{
  "num_key_value_heads": 4,
  "intermediate_size": 1024,
  "learning_rate": 0.00125,
  "beta1": 0.9,
  "beta2": 0.99,
  "lr_head": 0.0043,
  "max_grad_norm": 1.0,
  "warmup_steps": 411
}
Each number is 50 + 10 x the weight over its row's rms, rounded and kept within 0 to 99. Layers, rows and columns count from 0. The size before them is the row's rms in percent of the matrix's.

# o: layer 5 attention output (transposed), 256x256, rms 0.0407, rows 192-244, columns 0-63
# v: layer 5 attention value, 256x256, rms 0.0261, rows 193-244, columns 0-63
o192 103:58 54 46 29 47 48 39 62 48 50 50 72 50 41 37 53 44 49 62 69 64 46 31 54 41 47 31 48 47 57 48 45 65 47 46 46 61 53 57 34 37 58 34 25 41 40 68 56 51 60 49 56 37 60 62 54 47 46 47 51 39 58 53 40
v193 101:48 37 50 47 63 68 52 44 55 37 52 40 49 52 47 41 47 40 54 54 31 57 66 63 40 43 63 37 37 73 61 59 42 41 38 60 60 55 52 60 51 43 41 64 24 41 45 45 47 44 33 54 50 45 47 48 49 64 61 47 52 56 44 43
o193 101:52 37 47 45 49 48 52 62 54 67 42 60 42 35 58 35 63 58 45 75 51 39 53 46 67 33 40 51 72 40 46 48 59 58 36 61 44 41 50 40 48 53 56 40 56 47 65 35 44 56 63 58 62 58 43 60 67 43 49 63 69 38 39 54
v194 094:49 36 57 54 53 42 44 53 39 43 42 72 36 59 63 37 58 52 66 37 46 50 59 57 68 69 64 45 65 45 51 54 44 49 32 51 31 55 59 37 44 37 32 41 44 61 56 54 41 35 54 43 38 34 55 57 59 46 48 34 38 70 56 52
o194 098:53 47 48 52 69 51 67 46 53 50 64 59 68 46 40 63 33 65 47 45 44 60 42 41 45 54 42 40 43 50 52 45 51 41 51 42 63 54 40 56 36 39 55 51 52 76 57 42 49 55 43 57 55 55 37 48 40 48 52 71 57 46 34 56
v195 093:48 50 62 55 42 65 42 52 64 26 42 63 56 46 44 45 60 47 49 42 48 53 68 45 52 38 66 54 50 55 42 39 54 42 65 56 49 52 54 44 60 32 66 58 53 45 42 42 38 49 42 45 40 27 45 59 47 60 38 53 37 62 36 40
o195 094:49 46 60 38 36 33 46 50 41 75 48 42 35 63 65 44 47 59 42 44 43 45 51 46 43 47 47 32 44 54 66 48 45 46 39 36 46 42 52 58 49 51 40 50 49 60 45 45 66 44 52 38 52 67 59 44 33 40 55 68 70 50 67 55
v196 095:40 72 50 37 49 49 68 46 53 36 37 47 52 64 39 45 45 32 37 58 45 56 48 55 71 59 43 51 58 53 45 55 56 58 55 68 50 42 46 56 42 81 48 80 67 66 38 55 35 33 47 41 39 43 52 55 44 65 62 70 53 53 49 51
o196 098:59 41 55 51 45 43 50 60 50 71 58 47 52 41 36 46 62 68 59 48 46 53 46 43 44 33 24 34 59 54 51 41 47 57 22 43 56 51 43 57 50 32 41 35 55 42 69 31 57 70 61 60 56 51 55 54 58 41 57 50 51 52 45 53
v197 094:55 66 22 60 38 67 46 56 57 43 51 43 58 58 45 51 41 58 53 50 48 53 54 66 42 46 54 57 53 73 55 65 31 61 83 45 67 46 48 46 50 56 49 60 54 31 61 50 42 44 48 54 43 39 46 34 51 42 44 46 41 59 38 50
o197 098:43 27 71 46 39 32 51 38 41 61 43 58 48 42 43 51 40 34 39 65 49 47 41 52 54 44 42 45 56 47 33 44 68 46 25 34 54 61 75 42 50 56 46 51 39 47 40 41 47 52 37 57 54 53 61 55 46 35 61 68 56 48 63 56
v198 102:56 59 45 42 61 51 67 66 46 48 40 56 46 27 55 61 58 42 49 24 65 55 39 41 68 60 49 54 60 44 40 58 41 37 60 58 46 46 54 57 41 54 47 35 43 57 49 57 54 28 32 38 44 33 56 53 53 57 67 33 64 44 54 45
o198 111:52 36 43 50 45 46 47 48 53 64 56 51 49 49 45 31 54 51 53 61 34 51 56 55 52 36 51 37 45 45 42 49 57 69 37 47 44 40 55 42 68 34 54 50 71 38 58 44 80 54 54 72 60 68 52 54 41 42 51 77 34 45 45 41
v199 100:48 67 54 39 55 61 60 62 52 48 42 53 56 68 61 30 59 33 56 54 48 39 71 39 45 41 55 49 36 46 50 45 61 47 39 56 42 44 57 55 47 30 40 43 45 58 42 52 49 51 45 49 45 40 46 58 55 65 63 62 38 60 45 58
o199 103:66 41 63 54 43 48 56 38 43 41 62 63 61 47 45 63 49 67 38 35 43 60 60 53 54 45 46 30 68 55 50 48 39 74 50 71 53 37 43 67 54 54 49 58 50 46 42 43 51 45 77 59 47 45 48 54 54 39 56 36 63 49 46 58
v200 099:61 68 54 54 48 63 36 53 57 43 44 35 66 43 49 44 41 53 56 68 58 40 55 56 35 45 37 43 48 71 44 64 52 81 60 53 34 54 44 44 49 44 52 65 50 54 77 53 55 41 51 44 55 71 45 45 52 31 44 53 52 59 57 38
o200 103:41 46 51 50 57 32 62 39 53 54 60 55 26 59 50 46 26 48 44 55 40 62 38 42 69 60 52 51 70 48 63 37 50 42 55 42 63 42 44 63 43 49 45 38 51 43 40 49 35 50 47 43 32 47 50 39 23 81 48 41 48 63 53 53
v201 088:49 63 48 46 54 53 55 64 68 43 47 44 49 58 37 44 49 47 44 65 57 37 34 52 63 55 51 62 51 74 50 46 39 52 38 41 43 43 45 47 54 39 49 52 45 36 42 63 44 32 75 34 47 45 54 42 27 54 39 30 45 45 53 54
o201 092:47 46 45 59 55 42 37 38 48 46 62 47 50 39 44 58 43 47 47 56 38 44 54 53 44 52 45 44 52 39 69 47 57 49 45 40 54 63 56 48 40 53 49 45 50 59 56 37 50 61 35 50 53 62 38 56 94 59 70 73 64 58 56 35
v202 098:67 59 49 51 38 54 36 60 51 36 63 48 38 40 42 34 51 53 53 60 59 65 46 69 52 53 74 61 47 62 56 58 56 75 36 61 28 49 48 47 54 46 55 47 49 47 56 37 56 50 53 43 63 55 36 51 47 39 40 36 42 56 46 43
o202 101:35 44 73 58 74 39 66 47 41 44 36 50 51 54 56 62 41 52 47 50 36 41 47 36 58 55 29 45 61 53 50 34 40 49 47 35 57 44 47 66 39 52 72 55 38 62 53 48 51 51 56 62 50 48 50 55 41 48 49 68 51 60 57 43
v203 103:30 47 48 62 51 49 57 36 58 54 58 54 49 67 71 58 45 46 45 53 54 51 54 17 48 29 41 60 41 27 60 53 49 57 52 44 70 50 51 50 59 33 48 53 36 51 32 54 47 49 35 54 29 50 55 40 44 62 65 59 46 61 46 52
o203 111:70 54 49 26 35 60 52 51 47 47 46 52 51 58 53 43 48 47 47 36 36 66 52 66 39 49 58 36 59 58 30 51 40 52 38 52 42 56 50 48 39 56 45 47 62 53 44 54 44 46 50 53 53 43 51 63 70 37 35 29 51 53 34 57
v204 103:39 46 53 31 57 33 33 43 43 51 47 64 48 55 37 47 46 40 47 54 38 49 53 54 38 48 53 59 41 47 46 64 53 41 48 58 47 60 49 52 29 54 52 41 31 71 54 36 76 45 58 26 49 43 39 61 54 52 51 47 54 48 28 39
o204 108:58 53 56 63 58 47 67 45 52 48 60 26 44 51 45 64 58 63 58 45 40 52 64 41 60 53 65 42 50 42 67 41 46 62 65 64 49 44 42 57 65 39 55 65 54 38 32 47 45 55 60 59 52 48 57 51 30 48 53 48 54 47 76 63
v205 094:43 62 47 67 44 45 41 55 37 55 37 40 46 54 43 51 45 48 51 41 38 54 52 51 37 52 54 51 31 64 63 37 51 57 42 40 54 38 41 49 54 55 46 51 55 61 48 49 57 59 54 60 64 58 54 24 59 52 50 50 48 53 39 66
o205 097:63 38 68 44 54 60 51 43 40 42 44 67 67 36 48 49 48 62 56 53 63 47 44 45 51 63 42 42 58 42 24 76 54 47 51 50 34 56 54 58 51 43 52 41 33 47 47 40 49 43 58 53 54 43 41 58 46 51 58 51 57 49 66 49
v206 099:57 60 42 63 49 45 25 43 52 42 53 51 40 32 51 65 27 56 57 55 62 51 50 50 65 58 48 43 42 33 32 61 52 30 50 32 65 64 49 36 51 65 36 43 59 27 45 72 42 53 52 52 66 49 41 60 43 36 56 53 43 49 63 54
o206 106:28 47 43 51 42 41 73 45 64 46 46 40 44 62 55 39 56 31 43 49 57 38 41 52 32 45 61 67 67 64 68 52 41 43 58 56 46 40 62 49 55 59 54 64 53 56 47 41 57 49 46 49 42 45 54 44 67 51 31 41 50 47 38 48
v207 105:61 63 66 75 61 50 80 52 45 36 55 54 47 48 50 54 44 37 52 37 49 61 63 46 51 52 52 53 63 61 37 54 64 48 45 54 61 56 59 42 55 56 54 51 47 41 59 53 50 51 58 62 60 39 49 60 56 63 23 40 52 72 49 44
o207 104:32 53 45 35 53 56 43 41 55 61 32 46 45 41 45 30 44 54 38 52 51 26 32 64 59 47 37 53 49 57 59 47 30 51 57 59 24 45 61 56 56 49 60 39 47 61 58 41 56 40 40 55 60 52 57 47 68 34 62 62 53 45 45 32
v208 097:44 46 45 63 32 48 26 55 54 64 31 50 44 24 60 39 38 45 44 36 50 52 48 39 35 55 62 48 47 62 42 43 52 35 39 52 52 59 51 36 77 41 48 61 36 68 45 54 53 47 58 68 47 45 47 49 51 56 51 54 43 60 69 59
o208 096:63 45 36 47 55 73 68 54 52 34 58 69 39 70 50 39 65 44 46 61 59 59 46 49 48 55 46 48 51 42 49 51 48 46 37 46 44 26 47 54 41 47 36 46 46 51 45 21 58 43 34 25 46 58 42 48 53 40 61 30 72 47 35 49
v209 095:41 42 48 46 49 40 62 39 49 55 58 56 44 44 61 56 55 34 55 43 56 49 53 29 49 44 51 53 57 33 48 28 58 51 39 40 61 62 62 56 58 65 44 44 68 63 33 58 59 44 73 61 57 43 70 54 39 38 54 43 57 53 46 57
o209 096:46 44 39 68 54 41 47 50 54 41 64 48 56 57 57 60 53 56 42 29 70 50 57 61 32 65 51 49 45 47 52 74 44 43 77 59 45 37 49 59 42 45 45 46 45 54 47 55 51 48 32 60 33 47 45 48 71 57 45 45 28 37 31 49
v210 097:49 43 51 45 52 34 51 48 41 62 53 51 47 33 46 49 66 43 56 72 45 52 53 51 51 61 43 44 51 45 48 40 65 57 49 39 41 29 39 54 33 37 45 39 59 41 65 60 36 52 55 56 54 49 58 57 46 48 32 55 43 45 60 61
o210 105:59 49 51 66 63 56 60 40 46 35 47 38 50 70 66 69 31 63 44 28 71 54 55 42 34 60 45 53 48 44 62 51 36 41 63 49 58 67 57 48 49 53 52 52 56 73 38 62 48 44 56 34 38 51 38 44 60 61 39 48 45 54 40 41
v211 090:65 37 44 60 52 54 47 35 52 45 41 49 46 48 47 40 59 41 52 61 29 36 44 62 53 61 38 53 57 42 53 48 34 62 60 40 61 68 51 45 36 42 52 71 60 46 41 54 57 41 45 58 31 67 35 40 67 75 61 35 48 63 47 43
o211 089:60 52 51 45 63 63 39 61 47 63 48 56 51 73 47 43 35 52 59 44 57 52 38 43 48 38 54 58 69 57 52 55 47 43 42 45 47 57 41 41 43 49 58 40 36 57 67 30 46 55 37 41 50 47 56 47 16 29 58 59 60 39 69 54
v212 100:63 40 42 41 58 62 30 60 56 57 52 50 45 81 49 43 43 59 62 50 38 39 68 63 58 55 57 54 37 59 44 40 47 35 57 48 47 47 54 37 35 40 42 22 57 38 59 51 40 54 33 46 53 40 58 36 52 33 47 34 43 45 57 33
o212 099:31 61 44 62 41 37 48 45 36 43 34 56 62 31 40 54 48 56 53 63 61 53 20 27 47 56 55 49 48 56 55 55 67 49 45 52 44 60 58 54 51 59 48 72 41 61 62 52 39 36 52 48 57 52 42 50 48 57 48 59 63 49 35 53
v213 094:54 44 43 55 38 56 34 62 38 56 50 59 43 58 59 63 55 49 52 55 56 55 52 23 55 52 52 69 51 60 51 52 60 54 59 49 60 52 35 55 64 53 57 43 78 62 66 51 46 60 31 78 56 47 55 54 56 29 67 60 36 50 40 43
o213 099:46 51 75 44 52 55 53 36 48 47 49 50 57 53 55 42 43 57 53 36 66 60 43 52 46 48 53 39 44 52 35 49 40 53 50 55 46 35 55 49 42 46 52 53 28 36 37 60 69 44 55 41 46 48 53 42 21 43 40 43 45 44 54 53
v214 101:44 55 36 46 52 55 67 62 58 58 53 53 53 67 36 54 43 57 54 54 59 50 52 44 39 37 44 44 62 47 47 57 55 56 56 38 46 55 42 44 59 50 34 51 50 44 41 60 46 60 67 62 58 38 51 52 44 52 37 44 50 60 50 64
o214 101:43 40 56 63 37 33 44 32 49 47 52 49 39 57 72 33 61 36 54 43 43 59 51 47 57 59 55 59 56 54 56 43 51 49 55 52 60 50 64 54 51 59 43 59 45 62 56 49 43 62 33 48 39 46 47 50 48 46 55 62 44 47 36 50
v215 087:75 51 60 59 48 31 37 44 46 61 44 71 42 61 52 53 39 68 48 33 35 50 62 60 66 64 45 53 57 46 58 39 63 32 45 26 44 51 44 52 24 43 47 51 61 63 55 55 47 64 50 51 46 42 56 47 49 54 51 53 52 48 54 59
o215 090:31 61 39 53 65 62 67 49 50 37 63 28 58 58 54 55 61 53 57 49 65 51 44 42 27 50 63 67 45 59 65 69 47 29 68 67 50 54 61 46 52 52 52 50 52 56 41 56 48 37 41 35 54 49 45 53 46 63 51 48 35 41 45 39
v216 100:31 43 57 45 50 48 57 50 57 56 48 66 40 51 41 54 57 51 49 46 47 48 36 56 51 52 44 53 72 51 55 41 45 45 51 74 30 55 44 68 57 37 51 54 44 41 66 40 54 41 79 53 54 48 62 54 54 61 45 37 49 52 44 53
o216 107:71 55 37 48 58 58 41 44 38 53 61 44 48 47 65 43 55 44 60 64 29 36 61 51 68 53 41 45 47 54 56 58 55 63 41 43 55 43 57 44 38 51 62 48 43 64 38 45 48 59 31 55 55 52 43 65 40 39 75 74 56 38 57 38
v217 097:43 51 61 56 58 56 47 39 56 36 54 41 50 62 37 44 56 52 37 26 44 52 57 43 63 35 40 50 52 58 48 56 44 46 60 60 43 52 45 34 38 53 65 37 35 63 38 48 50 55 32 38 65 48 60 35 53 58 38 48 53 32 55 59
o217 098:60 53 52 47 28 52 57 52 43 61 48 47 59 36 40 38 49 50 51 69 44 49 53 53 44 44 47 46 42 46 39 48 75 57 54 39 60 61 42 64 49 58 40 57 67 46 61 53 48 57 68 62 44 52 48 68 38 42 54 46 53 53 46 45
v218 100:40 31 47 60 57 50 47 38 40 53 35 50 51 55 42 46 43 64 48 33 80 46 42 37 56 51 38 52 54 40 44 55 48 42 51 24 50 46 55 44 62 73 53 46 41 56 56 50 60 53 57 45 40 38 47 55 40 44 48 38 49 52 57 36
o218 103:74 52 39 45 43 56 38 52 52 40 52 49 44 50 42 41 52 56 42 39 43 44 51 65 34 49 70 62 42 56 67 40 52 47 66 79 57 41 49 44 41 53 53 63 45 52 62 58 44 39 26 57 46 55 44 47 51 51 37 53 34 37 31 54
v219 094:59 42 48 31 35 51 52 55 48 35 49 50 52 36 57 35 51 60 51 49 49 54 44 43 44 44 63 49 35 39 50 42 33 60 49 51 57 45 66 52 43 58 55 50 61 62 59 60 37 63 69 58 57 36 46 60 38 45 48 45 47 76 56 48
o219 097:32 43 40 60 69 50 56 52 64 56 62 47 41 56 49 55 47 38 47 47 58 57 57 56 47 57 53 53 48 49 57 38 56 31 58 41 45 57 19 38 50 38 39 49 51 58 41 46 50 39 35 33 44 78 45 32 64 63 34 55 55 50 49 48
v220 096:38 53 34 45 43 60 48 52 47 51 44 34 51 47 58 68 38 46 50 51 53 39 47 60 43 47 44 44 45 32 64 68 44 54 56 49 53 56 38 50 63 37 33 53 35 45 49 53 57 44 46 38 43 43 36 44 53 45 68 58 52 60 44 59
o220 103:66 44 50 64 56 36 49 48 60 50 44 54 45 37 45 25 55 54 51 37 36 58 58 57 63 34 59 51 82 64 38 36 49 55 33 62 60 33 66 49 49 55 55 62 64 53 38 41 51 50 53 74 54 60 54 62 52 47 41 41 47 48 42 48
v221 100:52 31 40 50 61 50 45 49 62 54 59 38 63 28 46 65 81 53 60 51 56 55 42 59 55 65 43 63 63 45 57 43 54 79 51 59 40 61 45 47 39 38 47 64 66 55 45 49 56 56 58 36 60 46 50 35 42 52 47 37 49 37 51 64
o221 099:46 70 53 57 50 57 38 65 46 46 40 64 43 62 45 64 29 36 56 66 35 46 50 54 52 48 50 51 45 60 38 48 32 48 55 37 60 67 49 46 56 49 42 36 27 45 61 46 49 55 52 57 53 54 58 48 68 41 52 68 48 57 65 45
v222 092:39 51 44 54 61 52 56 48 43 53 43 60 52 61 60 29 43 48 60 48 61 48 49 43 50 52 54 50 30 36 26 36 54 27 44 59 60 49 54 44 45 46 51 33 50 50 39 53 45 50 52 54 61 44 50 39 62 56 49 49 42 53 60 53
o222 100:56 44 53 44 47 54 44 53 41 57 41 64 56 33 47 46 57 55 34 50 52 35 38 46 48 48 47 58 51 60 68 55 46 53 65 56 32 49 51 47 60 69 47 61 29 56 74 44 55 44 46 42 51 54 51 58 42 45 53 42 59 43 32 42
v223 104:68 45 52 43 59 59 32 53 55 37 53 38 58 52 54 44 30 50 55 52 49 56 44 44 53 46 66 58 21 57 52 66 41 52 49 55 67 77 47 41 47 56 38 50 69 57 43 42 70 46 34 36 52 45 44 41 47 55 66 54 45 48 45 44
o223 113:30 52 59 53 43 39 53 52 50 60 38 57 40 30 28 50 50 37 46 64 38 45 34 52 46 48 46 51 65 58 47 38 51 50 40 48 33 38 47 41 46 42 49 58 38 35 49 37 44 60 55 59 57 68 56 48 55 51 56 51 70 53 68 57
v224 097:52 53 52 50 48 53 60 48 44 33 58 50 43 49 45 48 26 49 54 43 75 55 51 60 53 46 63 58 33 36 41 66 54 34 61 43 43 52 48 40 57 64 67 50 43 53 23 44 54 63 50 32 34 61 43 26 60 66 73 57 49 64 52 55
o224 100:46 59 47 49 42 61 40 63 55 52 41 61 55 44 39 46 69 52 47 56 33 40 51 47 50 42 65 52 68 55 49 33 52 51 46 59 46 38 29 53 57 48 41 42 54 45 59 35 44 42 55 56 69 51 58 64 54 35 51 34 47 51 55 40
v225 089:59 50 72 44 43 54 40 41 51 43 56 49 42 47 47 30 59 54 37 48 47 50 46 48 35 64 23 44 76 44 36 31 53 55 55 58 35 49 45 54 40 54 55 55 50 44 37 54 42 41 38 64 49 44 58 41 54 58 29 48 53 39 49 39
o225 094:36 55 32 44 55 37 61 55 43 56 46 44 45 71 45 53 46 44 57 48 56 34 39 43 62 49 52 50 48 53 67 76 60 46 68 35 53 58 43 46 53 54 39 47 60 72 63 39 57 49 56 39 32 50 54 61 35 45 62 58 44 53 48 65
v226 106:26 42 52 51 45 56 46 45 52 56 46 46 43 77 56 49 53 48 35 42 49 44 37 46 31 45 41 57 63 38 43 65 62 50 45 36 44 47 64 50 41 47 52 54 30 46 52 40 55 45 27 41 53 70 51 53 33 43 47 51 47 65 47 45
o226 112:81 47 38 45 55 57 45 45 50 39 52 45 60 41 44 43 48 41 58 57 51 36 61 55 56 52 61 51 45 57 56 57 46 65 54 61 62 65 49 32 58 56 52 46 56 43 34 67 30 53 57 57 46 33 49 68 90 52 44 43 59 31 52 60
v227 100:68 62 66 44 48 62 41 72 57 53 46 58 38 53 40 51 30 67 38 42 59 53 46 56 46 45 52 60 43 71 54 52 48 32 59 50 42 51 45 40 57 69 47 45 50 42 54 41 63 54 50 67 68 45 49 48 47 62 29 55 49 37 41 35
o227 105:32 53 51 50 47 46 45 41 38 47 54 50 58 46 43 42 55 35 51 63 50 39 45 48 60 55 58 64 44 54 50 53 60 46 55 44 43 35 65 50 46 55 61 56 33 39 46 50 56 47 36 40 42 48 49 52 45 25 61 58 58 50 78 44
v228 100:45 51 42 62 55 60 58 61 35 51 63 56 55 42 66 60 67 49 51 57 50 58 57 37 44 55 43 57 39 41 51 36 45 48 40 71 49 47 43 42 47 51 55 58 58 59 30 66 54 54 34 68 66 41 54 50 55 55 51 62 56 57 43 38
o228 102:52 54 65 31 40 63 44 57 49 49 46 65 41 48 47 48 49 48 44 48 50 49 51 48 58 44 53 56 49 58 23 49 34 56 34 35 50 40 46 54 58 53 50 60 39 41 57 35 66 63 67 37 49 39 54 35 49 37 51 45 60 46 48 58
v229 093:61 50 48 55 61 47 39 58 49 43 49 61 54 30 33 57 57 55 43 51 57 52 56 73 58 43 64 44 52 73 47 44 58 46 53 45 33 47 46 49 29 65 66 40 49 35 65 53 63 47 45 39 40 69 49 47 43 48 46 16 43 45 41 45
o229 099:46 59 53 41 53 43 53 36 37 52 40 26 47 59 68 61 44 48 60 61 45 34 39 36 49 70 55 57 39 38 70 56 52 50 46 45 55 47 67 52 46 38 63 58 53 52 38 39 45 43 56 48 59 39 52 51 45 49 57 75 63 56 78 40
v230 102:65 61 58 74 48 49 38 63 57 32 56 51 49 46 36 45 51 64 61 39 49 54 54 46 47 60 71 53 47 66 54 63 33 37 54 61 36 67 55 43 33 44 50 54 59 37 48 38 55 47 58 43 54 45 46 46 41 53 41 36 42 55 52 43
o230 104:36 47 47 42 59 53 55 46 36 56 55 50 51 51 51 61 45 32 46 85 37 41 42 55 52 66 37 44 46 36 66 51 65 60 36 31 54 46 44 55 47 53 57 51 42 67 48 44 52 50 33 47 57 59 48 58 59 59 70 67 69 46 58 52
v231 098:40 69 35 39 45 37 54 49 65 47 48 52 38 58 40 32 61 48 49 53 35 58 60 39 40 39 49 56 37 52 34 59 54 40 47 45 28 53 41 59 37 50 62 51 40 43 33 46 53 55 64 56 59 48 64 43 45 69 48 50 53 39 55 48
o231 099:56 31 74 53 45 45 57 52 40 51 77 56 55 55 44 51 65 38 58 44 51 49 60 54 47 55 55 38 39 33 63 42 66 60 61 58 64 51 40 50 53 61 42 53 48 53 60 62 47 58 52 47 50 48 31 55 41 34 56 35 29 57 56 47
v232 103:62 53 50 65 54 53 20 49 36 30 62 53 52 50 54 40 35 49 50 56 55 38 46 62 43 54 53 36 42 66 47 27 56 30 60 44 46 65 56 32 38 50 63 38 47 56 33 42 58 51 53 33 47 52 44 47 51 40 43 56 55 70 46 24
o232 107:36 50 47 54 62 57 67 64 59 59 34 38 40 38 50 51 63 59 38 57 54 45 50 57 56 52 65 64 43 43 50 49 29 51 38 68 44 33 56 65 55 54 56 57 45 43 63 48 32 30 58 58 63 52 61 50 65 75 46 52 67 37 67 45
v233 105:45 58 45 53 59 54 47 43 34 52 45 58 53 58 44 53 45 47 52 48 37 63 50 42 66 45 47 57 50 20 57 60 52 45 35 47 53 58 66 55 57 50 53 59 50 72 47 57 54 42 54 33 31 52 44 64 63 45 60 31 52 50 57 52
o233 112:61 47 46 48 53 46 61 61 50 48 59 40 45 49 50 45 54 70 62 36 58 47 48 59 49 63 51 41 56 59 43 40 41 51 55 71 51 28 36 52 53 50 56 44 59 47 61 43 47 57 46 59 55 52 73 34 36 59 46 60 41 43 36 52
v234 096:58 63 55 67 50 48 48 43 43 44 64 54 49 59 58 51 67 55 59 50 46 61 52 41 40 52 41 52 68 52 60 34 58 48 61 39 55 45 49 52 58 45 52 32 58 61 46 42 61 47 24 64 67 62 52 46 36 42 44 55 55 38 38 62
o234 096:45 52 63 35 50 60 55 54 47 55 30 49 56 31 38 63 25 53 34 74 64 33 46 62 72 38 67 54 41 60 30 74 50 53 45 58 43 45 46 61 47 52 57 52 50 39 44 54 31 44 67 43 52 28 56 50 51 58 47 51 66 46 46 44
v235 099:39 67 48 45 61 50 24 53 46 44 57 53 51 37 52 47 59 52 62 51 61 52 59 47 43 41 46 38 59 69 59 41 44 48 38 42 42 40 51 50 38 39 33 66 77 57 57 46 38 46 58 53 45 68 57 48 44 53 19 46 60 67 67 54
o235 104:47 46 61 54 49 49 54 44 47 49 47 58 43 60 49 53 44 48 36 61 46 47 37 47 53 73 50 37 54 42 50 53 50 51 64 55 60 56 56 58 43 55 61 47 24 54 53 34 47 49 50 49 47 42 52 52 49 52 81 64 42 42 51 57
v236 100:53 57 44 51 53 53 52 56 61 70 52 53 48 68 55 75 62 49 48 63 50 38 54 59 49 36 42 57 65 50 54 53 52 59 49 51 48 51 58 54 50 47 36 47 33 64 62 46 49 53 62 57 70 58 57 55 38 53 32 54 51 32 36 53
o236 109:48 43 58 36 39 39 49 38 50 39 41 47 52 49 50 52 35 62 49 48 53 47 56 42 56 56 54 56 47 67 46 47 59 47 62 46 63 57 61 47 44 71 58 54 54 44 37 70 46 49 43 57 29 40 50 56 59 38 51 47 41 54 51 52
v237 102:40 31 57 50 57 43 52 42 49 43 43 54 50 56 48 45 48 44 37 36 50 44 47 30 56 49 53 44 59 29 47 51 46 68 52 59 57 52 48 34 56 46 32 51 37 41 55 56 45 30 39 46 46 46 43 58 58 55 50 47 53 53 40 79
o237 101:60 71 32 61 49 50 55 39 59 55 41 46 44 50 48 48 47 71 54 54 38 57 58 62 50 40 39 48 62 59 58 44 44 48 42 50 55 51 62 52 39 42 60 61 61 66 59 44 60 63 55 72 46 45 40 53 38 46 48 51 48 43 36 39
v238 097:57 62 62 54 46 71 64 58 55 47 72 39 56 64 54 52 79 44 67 57 31 44 44 55 41 31 49 46 57 53 42 31 58 52 48 68 51 44 53 69 54 35 47 53 56 49 45 40 48 42 40 62 57 34 67 56 46 43 62 60 45 45 38 62
o238 098:36 44 48 45 43 28 51 57 46 52 44 71 60 36 46 51 35 44 34 69 46 63 70 43 64 53 41 27 54 49 39 62 57 73 37 31 56 51 40 54 52 44 40 43 69 58 42 62 62 52 66 50 44 61 41 48 70 51 53 61 53 55 43 42
v239 099:40 53 47 48 57 59 61 56 61 49 58 29 54 47 41 64 57 43 40 62 56 44 46 48 53 56 52 58 46 38 50 58 52 68 61 44 55 64 47 52 60 49 57 59 68 49 35 49 56 56 54 61 50 56 38 53 50 48 69 57 65 44 53 67
o239 101:49 56 48 63 42 38 46 63 53 53 46 63 45 54 66 38 49 34 63 41 44 56 40 58 54 30 52 44 61 59 38 32 36 47 45 51 49 29 39 59 43 47 51 46 41 41 46 52 57 57 47 38 55 55 59 39 69 47 41 52 26 54 46 36
v240 093:39 55 63 43 48 62 44 61 67 75 48 41 49 51 50 36 59 45 52 66 57 38 67 28 47 35 49 59 47 35 54 51 63 67 53 49 43 58 39 42 41 41 49 45 39 48 51 61 44 37 40 46 42 49 42 77 52 54 49 55 67 54 52 46
o240 095:56 55 26 47 46 40 44 49 43 41 39 62 54 70 51 54 39 59 46 36 55 66 29 50 49 45 34 37 59 61 38 46 34 64 45 52 57 53 57 56 47 46 55 39 61 50 61 47 58 61 58 42 47 58 55 24 54 41 39 38 36 64 58 58
v241 099:31 52 39 51 50 35 26 59 40 31 51 49 52 52 59 47 64 49 37 71 56 50 64 47 26 58 56 47 71 57 38 48 64 55 53 47 37 50 51 43 28 36 56 38 49 57 49 40 47 47 50 43 52 71 58 61 51 42 40 45 46 36 35 55
o241 095:64 52 54 50 50 60 67 46 46 52 35 51 42 60 54 65 45 65 52 36 56 43 50 48 60 51 49 46 47 47 58 56 46 62 57 60 53 58 44 50 71 48 49 53 52 48 41 58 40 39 63 44 38 32 48 56 65 58 69 57 54 73 58 49
v242 093:57 40 57 67 47 44 31 52 41 47 55 48 53 26 53 61 48 39 58 41 45 42 57 74 36 49 44 41 37 51 58 61 46 53 41 44 54 40 50 40 50 56 57 49 36 43 57 52 45 54 36 33 51 65 45 36 56 51 35 57 55 65 59 29
o242 097:58 50 39 54 44 75 30 39 51 48 46 52 61 70 70 49 48 48 61 45 58 63 40 39 38 64 59 62 63 51 45 45 45 46 43 31 46 73 54 56 38 66 51 54 51 61 34 39 40 39 56 52 51 45 38 58 60 66 51 41 55 33 53 66
v243 104:48 36 46 41 48 43 51 43 45 49 37 46 47 50 48 33 63 49 57 59 45 62 52 58 65 69 62 42 69 40 59 40 38 49 38 47 32 31 49 61 35 28 44 62 46 70 67 45 43 45 56 55 52 47 63 64 52 48 51 36 62 60 57 50
o243 113:53 50 38 49 75 61 54 64 52 45 61 55 59 53 53 60 42 70 57 49 51 47 54 39 47 60 32 41 38 47 47 45 64 46 60 64 64 62 42 41 52 29 54 35 58 53 54 52 42 49 50 48 51 61 43 44 42 62 55 58 42 54 47 38
v244 103:49 46 56 63 30 44 56 58 52 37 58 54 44 29 61 48 53 55 51 43 63 56 35 53 62 55 66 54 41 56 44 41 33 67 50 47 29 44 44 43 44 52 67 53 58 37 46 57 57 40 49 46 29 62 48 59 49 58 49 49 47 44 58 69
o244 107:61 61 49 39 55 57 27 52 43 49 44 56 55 78 38 64 40 47 48 56 41 38 37 43 31 54 46 60 45 42 53 45 62 41 50 42 64 68 57 44 47 57 49 46 39 36 55 39 57 48 42 26 56 36 40 52 33 34 49 53 43 56 63 27